Part of a small language model's weights.
Size: 17 layers, 2 heads of 64 (1 for keys and values).
Architecture: RMSNorm before each block, rotary positions, no biases in attention or MLP, untied embeddings, local attention windows, shifted keys, gated attention, a smear gate, an embedding shortcut, capped logits.
Each number is 50 + 12 x the weight over its row's rms, rounded and kept within 0 to 99. Layers, rows and columns count from 0. The size before them is the row's rms in percent of the matrix's.

# layer 4 MLP down (transposed), 640x160, rms 0.0272, rows 161-182, columns 0-159
102:49 50 50 46 60 32 41 26 32 57 47 39 52 45 45 70 41 38 35 33 53 28 43 73 54 69 60 65 43 44 57 32 44 63 48 41 58 65 51 58 61 37 37 45 60 54 55 53 79 32 50 31 30 59 36 44 59 21 43 53 37 63 54 59 64 45 59 31 56 54 43 64 75 47 44 42 41 49 45 65 49 59 58 26 36 54 45 60 46 50 51 37 61 36 55 42 59 60 63 47 61 57 66 66 46 28 52 51 59 53 53 27 35 49 43 48 55 56 76 54 29 41 66 47 61 63 54 50 58 49 43 20 21 60 57 51 50 38 34 62 51 55 44 34 48 55 38 71 48 60 56 36 63 51 23 52 40 66 44 51
104:32 70 56 53 69 49 48 54 57 50 53 65 56 49 52 47 42 65 61 49 46 42 28 66 69 68 48 45 62 51 55 25 53 39 48 58 53 86 63 57 35 46 38 56 45 45 34 38 74 48 50 52 60 53 49 46 49 45 40 56 58 45 66 33 65 40 56 40 44 56 66 56 38 67 41 32 46 44 30 33 24 53 38 34 54 59 41 44 66 42 47 60 72 32 44 47 73 50 65 33 55 48 80 29 16 56 40 35 44 55 43 37 49 43 36 48 55 43 61 27 56 62 51 52 34 43 52 48 56 45 44 43 34 53 53 67 60 36 33 64 54 65 42 46 39 54 69 33 63 49 49 51 31 46 33 60 65 68 43 47
115:57 33 52 63 34 51 46 60 55 59 54 47 38 40 57 81 40 63 55 47 59 47 59 49 41 59 48 41 73 56 65 34 56 55 65 54 38 38 44 49 59 46 71 53 39 27 59 51 66 53 50 58 48 51 58 51 48 40 66 52 56 67 61 69 48 64 51 37 48 38 57 53 65 33 34 57 33 50 64 35 27 74 32 49 42 44 53 35 74 44 35 64 33 48 52 70 45 66 46 32 31 50 48 54 41 55 67 53 38 47 48 24 53 67 74 41 61 46 19 51 41 62 44 43 56 55 49 50 53 52 56 56 63 31 48 64 45 30 53 37 58 53 57 26 36 32 34 31 51 53 40 31 37 36 39 49 51 73 73 43
101:71 41 88 44 54 49 62 56 46 34 35 50 48 50 70 36 51 60 54 27 14 67 57 52 47 70 22 53 53 55 74 49 45 50 49 49 52 47 38 42 53 46 30 48 63 62 22 57 36 51 54 40 35 69 58 49 54 37 36 35 39 38 50 52 65 82 51 44 61 37 52 48 53 45 44 61 43 68 71 58 71 26 27 53 29 35 35 47 50 61 49 45 44 35 67 41 65 55 66 51 58 42 54 46 39 36 64 36 37 74 65 52 57 49 47 49 42 52 54 44 52 42 54 61 53 48 43 52 62 51 47 49 49 31 51 46 66 58 36 40 59 54 50 47 25 53 52 51 38 39 67 57 60 59 47 53 67 59 32 50
126:48 45 58 52 37 60 35 48 36 54 58 57 46 49 48 45 43 53 61 50 54 55 27 53 54 54 55 56 26 55 56 52 69 67 38 39 48 59 51 43 79 34 52 50 55 42 38 50 32 45 39 65 56 57 56 61 56 69 53 50 32 66 47 57 49 56 40 63 26 27 62 50 34 48 44 54 52 43 55 36 40 39 46 40 54 60 53 30 52 57 61 41 17 46 35 75 45 42 54 73 54 57 68 51 71 57 37 44 69 56 52 47 66 30 29 44 41 70 42 59 41 63 52 55 60 43 42 28 63 70 24 51 43 48 32 51 45 47 31 31 33 61 56 36 66 23 36 66 58 40 41 29 48 67 58 58 52 32 46 32
082:40 50 37 50 41 24 50 71 96 53 55 29 59 46 29 64 39 42 66 46 40 63 60 65 42 39 47 56 38 41 52 40 49 49 50 66 51 66 38 35 65 61 58 26 37 56 66 72 48 49 30 28 58 57 44 56 72 37 53 39 48 55 63 38 45 38 72 50 56 45 62 70 80 50 65 44 61 50 35 48 73 54 51 47 42 47 41 35 49 52 51 48 55 42 45 54 39 44 45 52 69 45 52 49 47 38 36 60 38 23 44 48 52 62 46 44 44 15 35 50 35 43 61 49 46 58 61 36 51 53 38 57 61 65 35 40 34 40 37 42 38 45 62 52 50 55 70 29 60 55 56 56 47 34 52 57 50 36 52 52
099:60 70 26 52 58 64 35 35 61 55 33 55 52 45 58 36 38 32 30 49 23 57 58 26 65 45 43 61 49 37 41 41 39 49 38 49 63 51 28 52 50 39 47 42 70 51 57 67 68 82 46 49 53 47 29 62 67 64 41 64 52 31 52 50 50 50 47 44 63 35 59 44 53 52 49 43 63 59 51 35 67 60 44 38 44 27 59 44 56 67 41 45 45 60 62 71 73 51 62 69 51 36 25 39 69 37 18 44 32 63 53 48 48 46 52 31 43 59 31 48 55 42 61 65 74 31 52 46 48 64 62 46 43 43 44 50 55 51 49 46 20 52 52 30 42 37 52 47 46 61 52 54 64 59 47 55 62 51 43 45
101:62 44 38 52 32 73 59 47 55 69 53 68 46 42 49 55 33 60 75 46 39 49 60 36 40 38 49 47 67 60 59 65 51 68 63 57 47 72 77 51 43 46 40 57 51 40 47 23 43 49 57 35 56 43 44 23 47 62 40 41 45 66 39 60 44 31 47 27 30 58 58 36 66 56 55 27 52 46 46 55 42 62 36 41 74 55 26 55 52 74 54 37 48 49 62 50 62 58 43 33 52 35 58 15 45 37 43 61 75 71 66 48 46 43 51 43 36 31 49 49 59 48 46 73 59 53 61 61 43 55 41 34 51 51 35 57 46 54 49 47 35 57 45 57 59 36 51 43 42 45 41 59 56 45 27 67 70 43 64 47
115:51 40 43 54 59 55 56 52 50 59 66 77 28 59 46 28 26 47 69 69 55 50 35 36 45 31 57 45 56 60 35 44 48 67 53 46 52 54 38 45 67 70 63 61 52 60 50 55 56 52 40 67 39 53 45 35 42 46 50 38 76 34 53 74 51 58 64 60 64 69 39 65 18 65 82 40 48 36 52 38 44 44 42 55 38 25 65 43 28 54 64 58 43 62 56 51 44 50 55 69 55 66 81 42 38 49 48 46 47 44 57 41 49 47 51 52 67 51 56 49 79 52 67 33 40 47 47 28 50 56 61 44 24 51 55 55 53 54 53 57 54 49 53 45 39 67 36 28 60 40 49 50 55 70 50 34 47 59 51 38
116:46 59 63 44 53 49 44 50 57 50 66 23 23 51 64 68 37 32 59 57 47 49 64 54 54 62 57 48 36 34 43 60 51 54 70 47 52 57 50 54 69 43 28 55 45 59 65 85 60 64 55 55 37 77 57 49 51 43 48 68 54 58 42 69 71 46 64 48 42 51 68 49 53 41 47 73 46 42 61 50 46 37 38 34 60 53 64 50 47 61 41 54 35 28 25 48 29 51 58 50 43 55 57 46 32 56 54 43 53 31 59 55 61 54 55 45 46 46 58 31 68 30 51 45 67 50 35 53 37 53 76 43 54 54 36 30 24 51 31 70 38 33 44 38 55 49 58 66 50 47 56 63 60 72 56 69 61 45 27 53
088:55 49 41 57 40 26 52 22 74 34 52 41 34 35 44 58 58 63 64 31 38 38 36 54 46 33 23 39 52 63 56 41 60 37 55 73 33 40 48 50 33 44 61 64 55 60 63 36 69 55 45 32 55 54 54 31 45 43 40 45 47 57 40 52 49 65 57 51 48 54 48 33 44 51 25 34 51 67 25 37 56 49 35 48 31 54 23 31 75 59 48 48 63 40 59 49 32 53 49 31 43 45 75 50 54 54 52 63 38 37 52 57 56 63 54 70 32 41 52 40 64 59 72 43 43 56 63 48 74 45 21 45 47 46 39 44 71 42 45 61 47 53 53 49 42 41 53 46 52 40 39 53 61 47 47 69 61 67 58 50
104:55 55 65 52 49 40 38 45 51 49 27 49 25 46 30 57 35 74 54 48 59 45 69 64 56 61 40 60 33 46 46 67 48 27 52 54 55 43 40 43 60 17 35 79 46 63 72 31 69 45 72 55 59 61 33 59 44 54 49 26 45 53 30 38 60 67 76 50 54 47 46 67 51 51 41 52 53 58 46 59 33 48 73 81 53 61 65 45 22 34 50 55 57 55 65 61 47 65 41 44 53 47 51 64 57 59 50 34 40 60 38 50 55 41 64 54 50 51 60 64 52 54 61 48 48 55 38 59 46 56 57 39 36 37 44 65 37 50 72 50 41 44 54 65 32 44 43 41 40 64 38 41 42 37 69 46 49 33 64 64
101:56 57 61 52 62 49 42 29 70 23 48 50 50 51 28 59 35 56 22 40 46 65 68 65 57 52 54 58 56 45 59 62 57 55 59 42 43 41 46 33 49 55 46 47 69 81 59 35 42 56 47 62 39 63 62 34 65 48 38 54 67 43 59 31 50 43 51 73 45 55 52 47 60 60 37 31 75 42 92 47 60 47 54 40 22 56 37 47 52 39 35 54 52 62 55 30 55 35 53 40 69 50 31 56 59 48 39 40 49 37 66 46 43 35 60 44 57 59 37 53 46 53 50 41 58 64 39 50 40 45 49 26 52 52 52 79 31 53 34 53 31 62 40 50 44 56 50 36 35 55 41 51 63 35 70 37 47 46 52 35
095:57 59 47 29 41 78 63 38 59 43 42 70 59 36 39 58 51 43 46 50 38 12 66 50 37 68 44 58 58 44 71 53 45 48 38 36 42 44 58 37 44 51 38 46 35 52 68 38 27 49 45 44 64 47 45 65 48 30 55 45 45 51 58 33 65 50 38 36 48 37 53 28 63 49 29 49 32 50 66 46 36 51 41 63 51 64 51 54 46 39 49 58 31 52 31 63 67 51 59 45 52 50 60 67 49 49 35 37 67 71 44 35 50 31 42 44 71 51 61 54 25 38 55 49 43 39 76 30 54 47 75 50 27 49 48 71 70 45 39 63 52 43 62 44 50 36 59 52 49 27 51 43 47 43 55 28 56 49 61 59
104:71 31 54 25 71 63 51 43 54 78 40 39 47 62 61 49 57 51 58 42 50 58 53 51 64 54 33 56 45 51 49 46 74 42 38 41 41 68 59 52 48 44 49 61 45 41 48 52 79 29 36 52 59 57 52 59 49 61 43 60 47 42 59 40 38 32 57 60 66 75 39 45 75 53 68 39 34 52 41 34 42 31 55 53 54 46 28 64 55 52 35 39 18 29 42 59 41 50 61 52 29 76 67 58 40 57 45 49 46 63 39 63 59 50 52 53 63 57 58 52 52 58 50 33 39 66 79 57 57 67 62 75 41 44 57 55 44 54 68 29 48 66 36 42 49 40 46 51 46 46 56 47 64 36 44 75 47 56 34 53
106:52 38 67 48 47 67 71 52 62 36 47 30 39 45 61 49 44 35 40 41 20 38 76 60 63 62 48 29 48 60 41 46 32 49 29 39 53 65 71 55 55 37 55 52 31 36 46 59 54 50 50 68 51 32 52 47 37 65 40 56 34 43 55 59 63 53 46 55 55 36 55 38 39 54 58 43 41 75 44 50 64 44 49 55 44 47 37 56 49 28 57 37 50 30 52 33 41 41 48 69 31 33 48 58 40 51 37 35 53 46 53 47 41 45 50 25 39 64 31 58 59 28 29 56 47 57 38 42 63 53 27 61 71 46 38 59 55 53 53 24 57 34 33 42 61 22 45 41 63 47 57 39 56 35 28 64 59 53 55 62
103:54 40 62 61 50 48 58 56 36 24 44 52 45 41 54 59 42 45 27 57 49 25 38 59 42 74 30 46 36 43 81 61 47 39 54 35 26 33 48 51 36 58 60 46 58 51 36 65 42 63 38 72 50 36 48 63 57 70 52 62 24 45 41 40 60 46 43 53 48 58 70 52 59 49 26 41 52 42 54 27 70 55 44 56 41 40 29 51 46 52 63 41 44 49 70 45 59 36 40 72 52 49 51 59 37 32 69 17 58 56 42 58 39 42 22 44 53 50 61 40 52 38 29 59 44 53 33 51 62 50 53 46 26 57 45 49 57 61 53 43 55 45 47 57 34 55 35 48 66 49 49 55 52 56 77 65 29 50 34 44
107:25 57 48 38 49 55 45 87 50 48 48 50 62 38 30 64 57 49 65 64 71 43 60 46 43 64 52 71 45 60 61 56 34 56 49 45 32 51 54 38 34 52 41 67 39 49 39 70 36 42 56 63 61 19 49 33 66 46 51 55 51 69 58 48 58 47 41 31 59 50 61 41 48 47 56 54 60 63 57 65 54 60 37 41 53 72 56 33 60 39 52 56 27 48 51 52 60 50 67 46 26 44 59 32 65 64 57 48 53 58 34 49 68 41 19 51 48 40 41 51 58 49 58 51 44 65 48 44 51 62 27 45 51 23 56 52 54 61 33 44 45 48 42 33 60 54 42 43 45 38 66 60 74 62 66 70 35 32 34 70
090:53 36 73 58 50 56 31 68 46 61 65 65 39 69 56 69 38 30 31 62 48 37 46 44 52 59 77 68 27 46 58 33 73 56 43 54 55 42 40 26 62 50 48 55 56 76 50 25 39 47 51 60 49 41 29 64 45 48 43 49 38 58 57 40 37 34 56 61 68 70 46 60 61 55 56 49 27 37 46 30 42 37 46 37 42 51 32 56 35 68 43 48 49 43 57 50 66 55 52 44 51 32 52 40 50 62 44 79 47 48 76 49 48 52 43 37 48 44 40 42 52 69 41 53 43 24 56 35 65 53 44 60 67 36 51 64 43 56 48 71 53 63 33 55 50 45 67 57 60 66 61 61 64 59 61 48 32 58 47 43
107:64 31 22 55 54 59 50 53 38 59 74 71 51 63 39 39 51 54 57 55 49 52 21 45 67 60 58 65 54 50 38 73 81 46 58 33 37 45 57 46 54 44 49 68 39 54 52 39 65 39 57 83 42 52 36 52 49 46 53 66 50 34 58 50 50 18 45 62 44 22 38 50 35 30 53 64 55 47 47 37 60 65 66 42 29 60 42 61 43 42 73 54 49 58 61 45 43 53 46 51 65 58 56 48 36 61 60 51 51 47 48 51 58 39 64 52 29 48 39 33 80 46 64 53 64 35 53 26 41 34 51 53 79 51 45 38 48 44 56 52 46 58 45 34 57 66 46 48 41 44 38 49 52 40 30 63 53 46 52 63
100:63 40 64 57 42 47 40 36 68 63 56 56 30 57 59 38 48 36 65 55 50 48 48 21 30 45 39 33 49 52 74 37 47 35 43 41 62 73 43 49 39 58 69 49 54 45 27 60 46 60 63 43 37 56 53 56 34 27 48 44 61 50 45 46 67 32 54 50 60 69 50 56 46 52 60 36 62 40 50 87 37 38 31 52 42 60 59 49 48 55 44 46 51 60 57 40 61 70 54 43 33 52 58 48 46 45 51 72 44 41 51 57 62 52 42 50 46 49 59 60 57 54 52 84 61 62 61 50 63 50 83 38 52 65 47 60 53 76 59 54 39 51 38 43 60 45 59 40 67 72 51 25 35 81 60 47 65 60 55 48
117:52 54 62 48 42 65 51 53 37 46 44 44 59 42 50 63 47 48 51 47 72 92 53 39 51 32 35 61 43 60 50 58 57 66 37 62 51 60 57 49 44 43 60 50 42 52 43 63 73 72 53 74 63 47 55 37 23 51 50 56 46 69 44 57 37 74 54 52 63 57 61 38 48 51 59 40 66 62 58 69 61 55 67 44 40 30 48 71 29 57 50 48 57 32 62 52 70 45 51 52 70 60 46 50 83 43 48 72 18 56 49 57 27 27 47 47 53 26 56 37 70 38 61 47 62 53 41 36 41 52 64 45 39 42 46 58 66 40 53 55 29 39 49 47 51 37 48 59 70 46 46 50 54 51 28 50 61 57 61 53
# layer 4 MLP up, 640x160, rms 0.117, rows 162-183, columns 0-159
109:60 44 45 58 52 48 35 61 60 41 58 60 52 49 57 36 68 86 58 61 47 43 50 51 47 43 43 60 63 34 50 49 53 51 46 67 45 52 66 58 47 48 38 73 28 49 60 39 69 28 49 66 46 41 59 44 62 55 37 47 46 49 43 61 51 57 66 10 50 40 32 55 36 40 45 50 48 39 47 59 34 28 42 49 22 61 65 72 56 71 21 36 43 53 45 44 31 43 62 42 54 55 51 06 46 52 67 43 55 64 48 70 29 44 59 42 54 60 58 37 46 50 59 41 51 33 53 56 57 46 52 31 55 64 58 42 35 52 48 73 47 58 35 48 52 49 61 41 53 40 55 54 42 53 45 47 50 38 82 49
099:56 48 76 43 57 73 58 44 59 64 58 48 58 48 65 44 34 46 60 46 56 54 63 48 42 50 43 33 31 40 51 56 48 15 48 64 52 45 51 48 56 50 65 38 63 65 60 34 38 76 67 55 36 16 52 53 67 49 79 47 63 58 40 54 34 71 49 56 42 44 52 52 60 57 58 54 60 40 35 42 61 46 42 50 48 42 41 45 59 49 48 30 59 50 65 44 39 43 61 60 33 60 60 42 56 25 35 68 40 54 49 56 65 41 55 39 36 48 54 31 54 30 79 57 57 44 65 32 53 56 54 48 61 42 57 78 59 60 38 53 50 69 44 44 54 49 45 34 53 50 46 44 39 93 46 41 63 51 69 46
094:40 64 57 47 51 67 52 43 54 64 36 58 41 53 60 26 51 43 17 60 53 59 60 43 59 49 39 64 57 57 37 32 50 61 40 51 45 45 30 47 50 64 62 79 64 23 51 41 63 49 44 66 40 65 60 46 59 47 52 49 62 40 30 30 44 58 28 37 42 52 44 49 57 68 51 35 55 49 66 56 59 53 26 33 65 22 55 34 57 55 33 56 43 13 51 51 59 38 37 57 51 20 45 49 38 54 59 41 28 51 33 47 50 57 52 38 44 42 34 51 60 42 22 52 48 41 45 41 57 57 56 24 56 57 51 47 45 41 62 66 42 54 41 51 36 61 44 61 54 37 54 60 55 59 42 43 61 22 42 35
119:49 51 50 49 51 42 49 57 44 45 43 54 49 54 50 44 32 67 46 38 31 40 51 69 43 40 56 53 46 81 50 48 63 53 48 18 66 18 57 62 59 78 59 47 50 43 43 36 50 45 45 44 41 47 34 57 54 57 45 48 43 47 54 53 39 52 38 56 37 58 32 53 53 78 19 49 35 69 41 43 44 41 49 52 50 69 72 64 53 44 58 52 50 41 68 47 34 50 48 65 32 52 58 45 53 73 41 65 59 28 23 48 56 52 46 31 48 63 54 51 49 66 56 61 57 65 53 39 64 73 31 55 44 42 66 42 77 32 47 30 32 60 50 41 32 30 55 38 62 44 21 42 61 59 54 52 55 49 39 37
083:52 47 41 39 58 71 30 29 26 62 53 75 45 55 47 24 52 43 46 36 78 58 43 33 52 55 51 46 49 62 53 57 31 62 52 49 76 35 64 54 39 37 53 67 53 50 50 37 54 36 53 44 40 57 50 50 36 46 53 39 62 53 46 84 62 37 45 60 34 65 40 50 35 43 59 48 36 55 60 51 33 59 61 48 41 52 69 54 47 51 62 53 49 47 49 44 43 62 64 49 19 52 45 62 47 58 50 34 52 77 47 48 29 40 54 37 44 73 40 29 54 67 40 29 57 65 56 52 25 30 59 56 71 32 45 37 60 47 82 59 39 42 48 41 50 55 50 65 63 54 54 70 54 51 40 55 62 52 47 46
098:32 40 53 50 54 33 82 71 30 54 37 49 40 46 36 62 47 63 52 59 57 47 46 45 34 60 33 45 35 65 60 61 65 62 48 50 31 72 51 41 36 77 64 45 35 69 33 50 30 45 42 45 34 60 33 52 49 44 26 43 36 29 52 56 57 59 53 68 21 50 38 68 52 53 45 67 43 32 30 55 44 37 75 46 67 67 48 47 42 42 53 57 58 23 43 16 44 42 51 47 50 39 62 50 51 53 48 60 56 39 40 46 43 78 46 51 52 35 71 49 58 49 49 53 59 64 57 39 57 58 45 57 51 55 53 39 55 43 66 54 68 44 44 52 63 51 59 63 59 48 53 23 60 51 40 61 34 43 49 54
097:62 60 57 48 52 61 67 72 67 30 46 59 56 61 40 38 60 51 51 30 42 67 66 65 43 41 34 74 77 72 56 49 30 55 51 61 51 50 51 25 50 69 67 58 39 28 48 58 57 37 61 54 49 45 58 62 39 42 53 44 67 44 42 62 48 48 54 51 41 44 49 45 50 47 52 36 45 57 64 44 47 45 42 49 60 53 55 68 56 78 32 57 58 71 69 57 54 37 61 45 49 52 46 54 61 44 50 54 45 27 43 38 61 68 61 29 54 69 69 40 58 58 75 38 43 20 66 37 33 40 29 72 61 52 43 49 43 51 62 42 55 40 52 43 55 29 46 55 42 71 29 55 66 44 72 44 62 44 49 56
105:54 55 35 69 55 32 49 50 44 41 39 40 70 57 59 45 45 56 59 50 33 47 59 42 33 47 68 78 49 55 43 38 57 64 58 55 68 67 45 34 22 38 54 60 47 37 39 56 62 38 51 24 54 46 39 46 58 42 64 20 41 42 46 43 38 52 59 38 46 69 60 66 25 31 38 68 42 58 56 72 62 58 41 51 63 52 34 52 41 52 43 57 41 58 54 61 40 40 29 34 63 45 45 37 44 38 41 42 31 42 46 48 57 47 52 46 37 66 67 47 52 50 63 36 37 32 42 46 56 65 46 68 48 46 70 63 52 19 45 48 37 45 59 49 51 51 54 64 48 35 76 51 45 42 64 68 83 39 37 58
110:47 37 50 46 57 66 54 40 70 61 55 74 34 45 64 61 51 43 61 59 41 56 53 66 38 43 50 58 40 41 55 60 57 59 57 70 31 45 44 48 25 64 58 29 31 55 57 73 54 26 50 56 49 37 60 46 65 62 31 56 55 41 47 53 47 54 40 43 31 31 28 51 50 57 62 56 52 61 40 47 54 41 50 33 49 66 64 62 60 40 18 54 45 41 36 35 63 48 61 55 49 63 56 56 40 43 55 57 33 45 53 37 67 60 66 70 40 53 44 47 19 46 39 50 53 45 42 30 59 56 59 33 50 37 92 45 62 58 63 56 35 72 37 59 60 38 56 43 66 53 28 52 49 53 39 58 52 25 59 53
087:64 50 65 43 36 76 48 52 23 86 41 58 63 48 47 66 55 34 32 63 55 48 65 48 34 45 48 52 57 60 67 64 53 51 58 31 59 57 42 36 48 46 58 56 58 62 45 72 47 57 17 59 64 61 61 29 45 59 59 51 68 39 50 42 42 73 42 43 60 50 51 62 32 58 73 76 46 38 43 59 55 41 55 37 35 48 50 29 37 42 39 60 48 43 58 41 57 36 62 63 57 44 62 49 47 44 60 52 47 50 45 55 45 43 64 58 70 57 44 38 39 40 52 56 66 64 47 49 52 60 63 55 59 26 66 50 51 41 72 69 34 62 65 62 75 61 45 27 52 49 60 56 47 60 46 60 49 48 65 25
100:41 41 69 50 50 46 86 33 46 33 48 56 55 27 45 27 49 50 41 47 58 46 53 44 37 78 55 34 63 47 52 51 62 66 60 53 26 58 26 53 55 55 52 56 48 39 59 38 39 58 41 62 48 42 51 49 37 69 54 72 36 62 33 51 65 57 51 58 42 45 72 51 26 44 22 72 49 60 62 55 71 76 38 45 49 42 62 52 50 50 52 50 61 35 45 60 47 57 53 62 44 36 52 54 48 30 62 61 52 15 61 35 51 52 54 47 51 60 33 27 47 76 62 65 38 43 52 29 50 48 44 69 24 48 77 56 52 59 56 44 49 36 51 53 49 48 36 45 54 50 34 35 46 49 47 54 49 47 48 66
098:41 39 48 44 51 61 73 41 33 67 65 37 54 36 50 38 44 38 54 55 57 42 58 30 49 48 59 37 67 53 45 30 53 35 52 28 74 70 75 39 56 77 44 70 49 59 53 44 41 39 51 62 52 44 61 72 29 60 48 54 48 40 53 30 63 54 44 40 48 33 57 79 60 68 50 61 38 52 70 38 45 42 74 40 59 40 45 33 38 39 60 61 53 44 44 42 47 55 51 58 56 45 59 69 47 51 54 41 53 41 54 55 56 52 47 51 64 66 55 56 74 40 37 57 58 24 59 38 51 42 45 65 49 34 72 50 61 33 65 65 41 60 37 36 55 86 61 45 55 54 62 51 40 63 33 65 34 57 45 62
097:62 55 50 55 42 50 49 42 64 61 36 74 50 72 66 48 60 50 30 54 28 45 51 31 49 40 46 67 63 41 56 46 61 53 48 42 49 57 44 57 61 61 54 83 41 29 27 63 59 54 42 51 48 31 41 44 55 56 50 32 53 46 76 31 40 43 58 59 32 43 52 41 71 70 32 48 36 50 66 49 27 58 50 39 47 62 54 72 36 34 43 76 52 60 56 39 56 42 52 44 32 50 63 48 51 72 60 52 42 30 52 44 40 39 54 53 45 35 51 40 55 92 46 67 39 53 63 32 57 53 58 27 45 46 46 56 65 47 35 40 59 51 46 45 57 45 43 67 42 42 44 80 53 53 63 53 52 38 65 52
096:53 42 39 62 44 66 43 41 32 58 45 43 31 41 42 12 34 54 53 70 39 52 42 44 54 57 52 54 35 42 39 51 66 60 54 56 55 41 48 50 68 28 45 51 74 47 38 66 49 35 70 40 53 35 49 55 42 57 36 38 49 53 59 55 57 40 33 60 55 40 48 64 49 38 54 57 46 49 56 40 54 57 52 69 66 37 32 61 57 47 54 52 44 49 45 58 65 58 61 37 50 96 55 49 52 39 54 29 42 45 40 54 53 62 52 46 48 34 47 58 37 53 40 30 53 62 31 58 60 54 55 34 48 59 89 64 36 68 56 55 35 67 39 32 28 35 27 63 46 51 33 49 31 68 57 59 60 61 63 53
090:41 53 40 42 43 38 56 60 60 50 38 51 66 40 44 39 58 67 31 40 32 48 59 58 35 29 48 61 38 31 55 40 58 73 29 42 51 52 38 58 60 46 42 44 55 72 45 42 56 59 77 65 43 42 51 44 39 67 38 47 55 69 59 32 44 78 50 42 42 51 40 39 62 27 60 50 62 40 65 54 65 43 55 62 50 39 67 66 55 48 49 57 57 53 56 62 33 56 59 64 55 63 34 45 64 50 16 56 28 43 39 58 54 51 31 37 46 56 66 49 47 49 72 53 47 54 45 48 51 38 62 56 59 41 44 52 68 51 64 55 46 46 43 40 62 49 48 52 68 47 38 37 86 32 59 06 54 42 46 51
104:57 54 32 21 48 43 46 59 43 60 24 69 75 64 35 47 45 53 49 60 38 53 62 62 63 52 44 66 48 35 61 56 46 37 58 45 37 29 55 62 65 63 47 46 56 55 22 53 49 58 57 63 59 67 38 29 42 57 68 55 55 50 64 52 45 34 64 66 39 50 48 66 57 39 52 30 63 37 56 44 72 44 57 46 61 65 44 50 54 56 43 56 79 72 50 58 36 49 45 48 54 47 39 53 41 62 51 54 52 47 49 49 43 51 58 43 42 57 39 62 57 37 30 54 65 37 66 46 63 51 56 19 19 33 62 50 57 75 63 55 51 67 37 60 51 37 49 56 42 29 32 49 56 75 64 62 30 56 62 48
110:40 45 61 46 50 57 57 51 44 43 56 49 47 42 68 56 40 36 56 58 75 44 40 52 43 70 43 54 33 40 21 54 38 48 36 43 50 28 79 23 46 54 49 59 55 50 46 48 47 59 54 70 55 18 61 42 46 43 34 54 62 42 46 71 54 33 31 59 64 25 49 46 44 57 31 83 48 66 50 59 63 47 67 52 46 30 35 53 42 52 56 39 39 63 55 67 55 54 38 68 51 51 39 11 47 67 45 47 46 42 58 53 84 54 29 71 47 46 58 35 57 52 66 46 42 47 56 63 64 64 57 54 55 45 59 51 34 67 44 43 60 52 58 41 46 41 56 55 26 48 40 71 50 52 58 53 48 49 50 37
095:52 49 19 44 46 52 30 53 51 29 53 55 55 46 55 53 59 62 46 42 69 49 45 46 61 46 44 52 48 46 60 29 51 61 45 37 50 60 66 36 36 38 41 33 48 64 66 48 37 55 54 34 23 59 42 64 44 67 50 51 48 37 61 36 79 61 35 59 47 62 31 61 55 40 48 39 59 83 42 54 84 49 63 62 44 70 56 45 49 31 54 42 57 42 55 45 70 50 45 60 34 52 36 49 31 39 54 46 53 58 51 36 36 65 42 62 35 39 65 46 31 50 41 55 31 16 38 57 44 47 63 62 31 60 62 39 39 44 44 33 51 41 39 52 73 59 60 56 65 43 55 50 58 68 30 39 49 67 52 53
105:58 50 30 50 66 61 40 52 30 63 34 47 54 45 58 63 41 27 46 68 78 54 43 46 26 59 40 51 56 65 60 70 49 50 58 61 49 52 41 47 54 55 47 43 43 61 50 75 57 48 50 47 50 42 57 58 62 48 54 38 51 40 54 37 58 74 65 45 62 63 36 61 49 43 48 45 82 30 67 43 40 63 52 28 70 37 46 58 50 49 53 43 47 45 54 47 37 44 45 54 55 43 30 31 56 62 49 52 38 62 68 55 50 39 23 52 68 59 63 47 45 49 46 70 54 58 44 52 43 76 47 41 40 73 60 41 42 28 52 69 45 61 37 36 38 55 38 51 19 69 41 60 34 41 65 37 54 60 83 50
098:36 51 58 41 38 56 54 53 48 54 47 45 56 45 62 37 40 68 42 31 64 70 60 61 71 49 40 57 60 54 52 66 45 32 40 44 44 30 51 58 50 50 54 76 61 62 47 50 51 49 43 50 51 55 41 56 37 50 47 56 26 61 53 55 32 41 51 50 47 54 55 60 53 35 44 49 46 56 40 53 41 59 80 75 56 50 67 41 43 35 69 46 46 37 65 41 29 46 50 56 32 50 37 46 76 54 25 39 43 80 27 30 51 69 86 42 50 45 64 35 57 37 55 48 57 43 65 58 60 28 06 62 50 46 61 54 50 29 47 42 49 36 42 54 61 56 36 67 39 46 43 38 42 50 55 54 62 58 48 37
120:42 56 57 51 38 54 74 60 55 51 33 46 43 31 39 49 38 67 49 41 53 46 42 43 46 49 35 39 57 29 14 54 59 58 51 49 55 45 41 42 13 37 41 65 49 48 62 57 48 57 27 34 46 39 49 59 36 38 68 50 41 65 37 53 47 52 53 79 42 51 68 38 47 62 52 48 53 68 69 69 58 62 56 69 45 44 32 63 30 58 52 33 47 55 50 37 70 55 47 52 47 53 59 47 58 40 46 52 47 68 43 49 50 41 50 43 55 39 39 38 55 63 46 50 42 63 28 42 39 40 49 46 33 51 43 42 45 68 39 38 55 48 21 64 57 51 58 55 74 35 55 44 60 59 25 53 70 31 73 83
104:60 46 60 43 46 35 49 47 65 51 32 53 63 50 70 60 40 55 35 52 41 40 44 58 34 51 46 62 31 43 60 47 50 60 52 49 44 36 33 39 65 51 40 50 77 57 30 42 45 77 74 72 39 56 58 44 49 52 65 37 55 60 63 46 30 64 52 40 44 60 31 59 61 57 70 48 45 56 28 48 63 59 56 40 80 42 68 88 70 29 49 48 39 20 59 53 53 39 35 71 49 44 72 43 55 58 57 39 62 70 57 42 44 64 60 37 39 42 34 59 69 61 73 44 54 31 57 53 54 46 52 53 37 49 49 57 46 47 57 47 59 55 71 49 60 52 46 69 43 40 63 45 47 48 31 47 34 62 40 50